config = dict(
    activation='gelu',
    qk_norm=False,
    init_std_qkv=0.0297,
    weight_decay=0.081,
    batch_tokens=[65536, 131072, 196608],
)
Each number is 500 + 40 x the weight over its row's rms, rounded and kept within 0 to 999. Layers, rows and columns count from 0. Numbers have three digits each. The size before them is the row's rms in percent of the matrix's.

# down: layer 5 MLP down (transposed), 2560x320, rms 0.133, rows 1868-1905, columns 0-79
# up: layer 5 MLP up, 2560x320, rms 0.159, rows 1869-1906, columns 0-79
down1868 098:531503492525532558533498476534512456537505513534406451535515569518481577497503517514556519509536528433551552530466496617473506478450485520464523507477518513505609525504501580481518473500463523535511459493516524483462444511545504525555586464
up1869 102:484494515462546465556522496532530493494501438454479427533478459491439558472531530480473476465480510488493482593499494445494540543510552459489495455536450467518458460463471509458522473472479506507476469576556524493504466566498541460550468486
down1869 111:524522473497512453539404459522524509422478515487466541437500464492450515440519472522480472526430473518481521599523537416462599540491500551474517487517508462494454513415473489492486512509472473484519514545517467540497522442508454547529556445
up1870 103:469496520522379525504481471527562521527464465523529576464541511462585443440498481532464500487504452531501502498502535515545481484423538486420471529528526470498519546489544483492500462433439454372558585480506460466436497482467442537493496531
down1870 098:551484487497498484504409508494489493511509505494533490571487437504476536522515506550454523584478534496556414489448521501503505494500475494553523514467598479407496519586456492446520499517511494474472486505449509574539533508485453396475492500
up1871 099:483513515482525453527478459402472502506483604505465572477484498464549483526503439516502589558563524455530543480485474518568509583522541500431449506579508539422559567427490498504527402506494482433456418435455449506426490517536433522460472484
down1871 105:515481487571506484477515504499487430456404454444489502461483530512538466480442461470490517515467472566526476455551474543562460452512483545545535475505493506561525514478511488620434540533515462542484497449491459473456450516440465500496506513
up1872 093:498504511541515430533489483584471496487479476469552500517548524491483494424474510542567533447508492547505498448500546500407460567423523536476530531517539500482411488501497498539557455557506573471452516472570453508496515557482473569451543528
down1872 094:469446556440539488525475529464497477523573433535487482490469433531514541464442483571441468524512479524516443473489477449474552573469493478451506442445509487474511526487525508487424477521538479505541502490418515469456545471596486490493481502
up1873 099:481460498512512421479542486526470557514530486559538493513565444519447412457495574471462580494552502429459457497579452527490535488493519481474572501522567485500501523481569476481498458527509518469478518533523492509499513585481349484528528488
down1873 097:481478510519497521503546483517522473469466500459489489489516517487439449466459532508511564433490482479562499526488456521484489525471463521483491489492572484511491529405517456555494514588517513403603492537561519523497559386467492521478518515
up1874 102:433518405520458476383474464488545501509464485505497573525440428491431485506491502492536547561509499496513468500518466555549531541569490617540457470473510546478486478471461520515555542498500511517516419425494484482488441492535566413535561534
down1874 105:437481427552499519473554533520483479538443456514441606523503506484527506536503480427512553550497471502460518508580524461497538470490512485447586400487533518506511532436508473482510494548464436573513536470482412439440437498509537470478503539
up1875 091:460575466592496594476491520481521532533376521526508427453540536504537517577467500558517574481473528501496563550515489514524517613474542522476499424528506486446541522463574504532563552358454543531518576444487505580474511394538480477486503538
down1875 089:499508484532518531473455434459504532508532438509483487471505538486405476520530505442527473507496491533437502512520523556567536488519542491528514516544464545436527478478449463485520500515441484485545574508560506493493575508527515502437513514
up1876 094:501530491511432437511461481508464484515501537515495441491543505451510481556495490493539522494494503396442481450468438496456515537485562550515452423416508464495503479455448571508518492525530566469497471489522482529571556441473455532525474466
down1876 090:491414503501556433526536506499502600572441516541522449495436513500479502508565559510601428412467536522491423455517556531489460478491479603522534560460560522527492513564513459551583446477534502502527439495495492493477477454476534488506527582
up1877 107:530558457486582544596464508432478474552496524514497490497531478441511531499535453482535469483518542438494570505554404471471497498494551450510514524460487494533495489476507482482552505533456456492537483478447559496502443471564505437479543473
down1877 103:469467483487533489444432557443512583555486484472505524548491433503572522550533460560456527555491415530508454506515509517522524501516578561429567514456502506516478471515469553557488469568491473504510491543473544430519469477528453488449468437
up1878 106:576432549524506451406556533521525490421528515495472554521483512472535501619447519501418473521452548467560497523527471481538458456512515494456484483522486502498529484460489510507494481471568455502527537396473533511492433453498524472397461529
down1878 100:430493617483545437499545512468532518452482492433517481487482431507530490512502397606435484533569475449508492438553471488451507508445536522475519506620469474529468470525506425556456508541476500499492519508549580429500462479435493502482503418
up1879 107:426567566531456537485445460539518500510500464434465514521528454400444454539499521486547540433533566523465503470476548487427498556502419481532487511533436501482424510479484477493480503525471618440505515482533470426500484581502446479505553540
down1879 119:557510506520458495473490495526494443512505527394498509422443510495478491545443496387581465578552509513490547450439501554445564506463474547557489562510411504509498515510509571478521522487502519465464461443520534430482424485460489456494531463
up1880 099:513480516521538484506516567434481475472489495455476383503440479472519524526570508524553472475485446476463486484476588564493484551493632529518459537505514537517418441492493487436494512478462408480555536523522487487531458504458459521472520423
down1880 093:490579516486473498429545384537508592554570457459444575586504510491517528474481449414462457509518465514549482542512403513489480499485522503462506541488525532455514549539487496456446473483498525546496555562388462528473524497487470487505526493
up1881 091:485519478512523477473544635487464477489450505428423538537556513482489469542489514505537528551502506473405483514499453485555480502486442502563463492498595568452493553467527521470589460526534515573514453431514489421479550449490564444454454513
down1881 084:481488454501453508476491437534509487486533526598582539424457479487528433483535454457436457477400546545554504486512558503462536518513545491544510454455406482500510467473488544478491502440497461437546571552530533529454494518510512538574536510
up1882 108:506552455497516480605507498476559483517560494513417488498626442423503403517487520484495515477478419514512446500499473510458476459491496479433493548468530509495503469548471537499443485422555560559467504472562514439461497540442548485425501506
down1882 118:483556547514510514560481529483495561497545543479480485494611455473501436487568518482459506499469522495552481500445548503506475530521542444453514507464533543473524492553452449445486487473539502488472517488548502475452540530512544465483566464
up1883 101:485482492511538536527551486518484458572472465562491470525558547458484502470524470555496483501563509526479492466540484504412548466476507502481501450492422485570507451500502469496453552566517496558528487586533536458546558456532559434483557474
down1883 113:418410497544525507513532485466537418491496509526427494542537491504524507506615516524543534498536518500534416513575526518503516493530471489527477478522493460446632526482509487505484512463526434485488556519508511466490562467540564468489495541
up1884 106:497508443498609492485461479486542567466478499526538507489493409443551471503467458477533483496466520484468522525487453500504543509421487479527480511493438454489530442510417510487632509495497522544515462488546510528499555528493482523522517548
down1884 103:495515426468441495455432470488459476451461543437476564542447485510527468529471461432516515533519508540504590434443418507528497487502451473578493536525520472462503517495544494476449470536566537512484460461604471462556545536556451465441523638
up1885 104:476551427500545524545493515447511540592536530490528541443508493527488488490540506512536473509546429455511490444494513453482522451477517459470574488497516496514532380543547538523475489504502520489570445500480530484550531609427451545548546484
down1885 108:460439451463501512533447463425553535456572526522544528524547515486573483480504430413542454497542491475543492441462502522499539458549487469495527494492555489463486471447542490540526530521517515420526519526486453424514535601489517557486490483
up1886 108:444537453380539545536521502428461535530574470454408518478475468487550528526535508440447539448447526499505519522499494494496553607553453494462580400459508498502469542542517539529491529470555513492529502517507420474540542501589532522507536519
down1886 105:511499524465471478506517498475504509476490477525444497436478467539472545447524463454486532497472578561495531519448537501460598499506489463507518476488585431465438429534541478533473525459521510504577507505525466532449514566410493500479531483
up1887 094:494527437472515430506511410470564531512523496483503570538550447473557513432515531495489484476530439474479549447539487562493485440456468489538522497510457466521435507561507451530471413470518545458429545506516467446485536482483400511648506455
down1887 091:483558482456533503479590467508554532453537484500443559543524508523496447520481518495522536497475483489455478563536495487504556465565463552506514499405487543470550501519490511507483491491524509510461357536480515518513532528506533543529566570
up1888 098:532530482522518486490505531564526503568619461498509545492469545514425504518526433475469514520511448503528528512512478549540482503492577521479536521481511507522478463555442446487491465514481504488533436484464454449543500486495542452519532528
down1888 087:420479574542498533563392496533511416440490484544550516550439503532480545541479520522508522455547513427539477475513488478443461428588493450473481510494518502531500464533491537484470563444511487473470469509472507516526523478530452507465456544
up1889 101:530606473499525496520462481499556535466509468586463502449542558545493556482436506477509504534500492528450509516485504455480472533515526545508507489533478535493463470502543442540519480472467550528531492518543470501458471484524498535477448473
down1889 092:447550484515474519500464495539436490591514439533546516544514544539427538486555508499526486493497458458507465566493463485508466524500482508504441532459515558492524544486564472534507532520475438499505522546507576482505432428501471491484479469
up1890 089:440550470569454516555493510563453416486491427473488432510484519482420463474501472533523518440499478456499565504507497545526477530467517427487479475493485527488536536431469486537474526477476484523543542445464448552452481523581595453475486475
down1890 089:526493493532484500410465466439532478587532489541494538544493519554564498492540565492469467520508566562472503548532437528537552438495508535507493519501565487505474454524507530487543454550514472498461493590455493539521554454509522501531433514
up1891 095:479496535450513484546468479471474456472556484543474481476543495460524526445493525460432555462460482538469461511511535450532410535566478540499539553495484462432501539539470461442391537468526490563562503519469475475468430519487475474459429572
down1891 097:498502574558515505591510475635481477451514519531492491542474565557545581483563516488444525451540465534477544486515517495423455511453561540563513481458509497451515555498528429474461506576459520522498516474517437464451479462409506440505454497
up1892 102:465517484438471486589606521568503504534468435522507519486473481569470520385490483409534496542506529488537466476520486433488442448479484575456540508509482532611582503493532493517516528476536498491517489531514485393522503535483541514507453508
down1892 100:645501463438506504516462477436523529496526511518461507552494502563479442473504536514545513532473455504497559511463430456510516526508482507462453489529529544544502452524537571465557520511491524482466526506487463540489491402493580500486541508
up1893 097:401488501452509526488534454537405529457470522494471533488530545513456498506437473545554435526493443538551530565452540543500497514580529439459503484567503526468488521502508473547536471527498539498553466566488491496515532519508536494529546446
down1893 096:476462496568534495509473526512502442449579412528521560446522455479439505577489503457443559486499451474480449499469439479485483509497516457530554525492547454466470453524494532458505555498456430515505476481402481572511490494487521508544489410
up1894 104:492588477492513464501521587413491502577521499487563503526528512489569542524454464538520550571524488511526530450597421506450471504478467549522573548505491501487538461496449554562549476493518490561499475455516456504448533510547497437507470404
down1894 105:522544487549525463469490481492559523553478529504471576512461505486558450503492482532585501466496497435515576445538484430447541521520483454475515522504534549490470433502543565458516566584418498463427466505511496649527531487513572551500403481
up1895 094:563559453487468556515517634475530492534512470505466468432500522486519435511524542474497537417509477564508508435510529481429434478525531492511536501523521542520564517545399615581515497465557470555534456484459561518545489450526487580563475517
down1895 086:484461479492504441505580486472428537547507455412447513540407497546492483526453512475502470515480479465526480541464451506486480476471519490527446549510534494569512481516578478518476521423520490495551464461477481527518482515504443473500503531
up1896 100:497525468485495500519502455495578511550465486411534451482508514482444512491484475477539526487497511501603488545566497503524499468480508514476544472557521459424480573576463456496556463484507478479562539547466495492482530440590546494560526431
down1896 100:489516412504494545517530454564522518481451508520476516537425495490417528469452476541498524454575456601396530547553500470499498510504482515455532515469510495478543490537526507495517563490497465453415510501527439472482491468545533582516513486
up1897 104:453539502569502432531507592508500442551474508534503453458467534466510524447504518468466516567420584544496489533432558477502432500425486499536542452490521517504544477481482496549542470546511503422436547478461516461495521547504474534437544454
down1897 096:491515524422574537503455507587544499463455502433530578447526442542558550470482546455525513457428522459489516525434555519531555418469482500499501504480480467565473461542508498426523509507524501503497522470478493441407577501500500497431466524
up1898 098:488548542431504553424529465532456472462527544547474556545487476521508532568493413470497464541520500532464454456497528525502503531523489491529481500510555481479496591543487461511568545475499521502567507412524521556495485564470566388478477543
down1898 098:496498619496518584579515506496476436456528527485557519538477498491542529512521437484461521484464469519519540465502525431495459475434518492514498491578562508526523532428493465484490556568488435549534496459457510567437518527481500487454480589
up1899 103:561544511441584470490473491422439539515433520457506516497468500476532459485485555478562524497523535452472514515511516482448528512551482476504516514475564478516521525454412499497522508548551500567466503472563483477553456479503464539515486548
down1899 096:530434547484477461448425463505470560476527530495474448497494493483511531499548438492577547564563446454513477524520511452461511551490537508529520522504586412456520528464544466564521423493465486434517497476539540536533465538591521571441507494
up1900 102:466502445499525488480445574573528492466475524525514515499491580486466458476564481522482477410519500527514487505519495545482495498411506503460511512501491464506456545496385510515528409456415498456522536576472520523515449555471538525503486477
down1900 101:434559544514492457503476496430486522525541461541516520481507525581459448461541502467492540451472501506513519495533567474436501475607440558529502470458481510414479557524495530542544469521513495508471472490428487561596483482468543528464477474
up1901 099:455482529536571485525568588476552516470473524510510514493423539428549486486586501505481514461500477392480531511431532476478419483543498460458501552470474545483448513458499514433537441510465552496447511493492526489556511546463462468514485554
down1901 108:533506510575496502534565600510480439510543541488437548504460469500492567528551482481573480481435485500527474463496482520530488473521484520528545517494549544593459457585523512499534505566527460560520589463487511514468493476465474496532560549
up1902 080:466485499527517480444513505498487477495412454478480470500394544476443490538516516502483485533461558540557564502532539516474444571454520517490433524514533434536458451483536548514476507556527460474517526572463484488498512534505500463533576517
down1902 093:443531552467502524406521514505498477492539457520508495485485526470475503516528538520480498527496508513501541505479559468538507525463470465513507526485520607526480522590469433538551504577469473506503509487466519509509479440484471493460515512
up1903 097:558445450490566437488511482509556538436548512467452539589497497431504451495515524478479530489470407531436446520505440477569480512526532542491540464466559526496514459512525453506465432509555488487513467452371583526494513516537465494548531595
down1903 098:466419626436525517440533507475490481502533518507538551450484518528490479509482449556500435512412492495509500545433478454455499549526514567448543495518516532481480516525584496447487460424477467522486475512453476505473494524513559552474492476
up1904 102:534435475453479516532469502504481479526513479494549503567538471494468510456524491445438490472513450420499557532479517515459554495460511498479464416542510517539490574524449451523475492508516500452416394577468524503520607476546589466404563541
down1904 108:419423509461497521452432445502556481477504564499468477493435564525511441500492533521572437446523536518484482476521516494483542510503515512450446507540551474499459438533482463482515549519510455486494437470406447442527530517529531506479575576
up1905 098:452495437509549526501480508497478508465493483471525530582542508452541503602468434568498510498434570481471508466549417461527445514524496485514553518408459531566475452612494484498473510492515550497515547479439465535493500539465576494473443515
down1905 096:498463549489503464511572403504393510532547484532527571536473393549470519459435516459512472526518561534433476533458507482522510559572512463550473497475507536471514511479492399513527528518496483453474401475431565499471458369499476453490517480
up1906 104:483463532518503560536548506553542528489558473487589473481500503466548525532462597490455497480464491540501476487490470545466476505500509528537500472448550520451505425508520487520499573443574552539562515447477508495576415441495419544550553499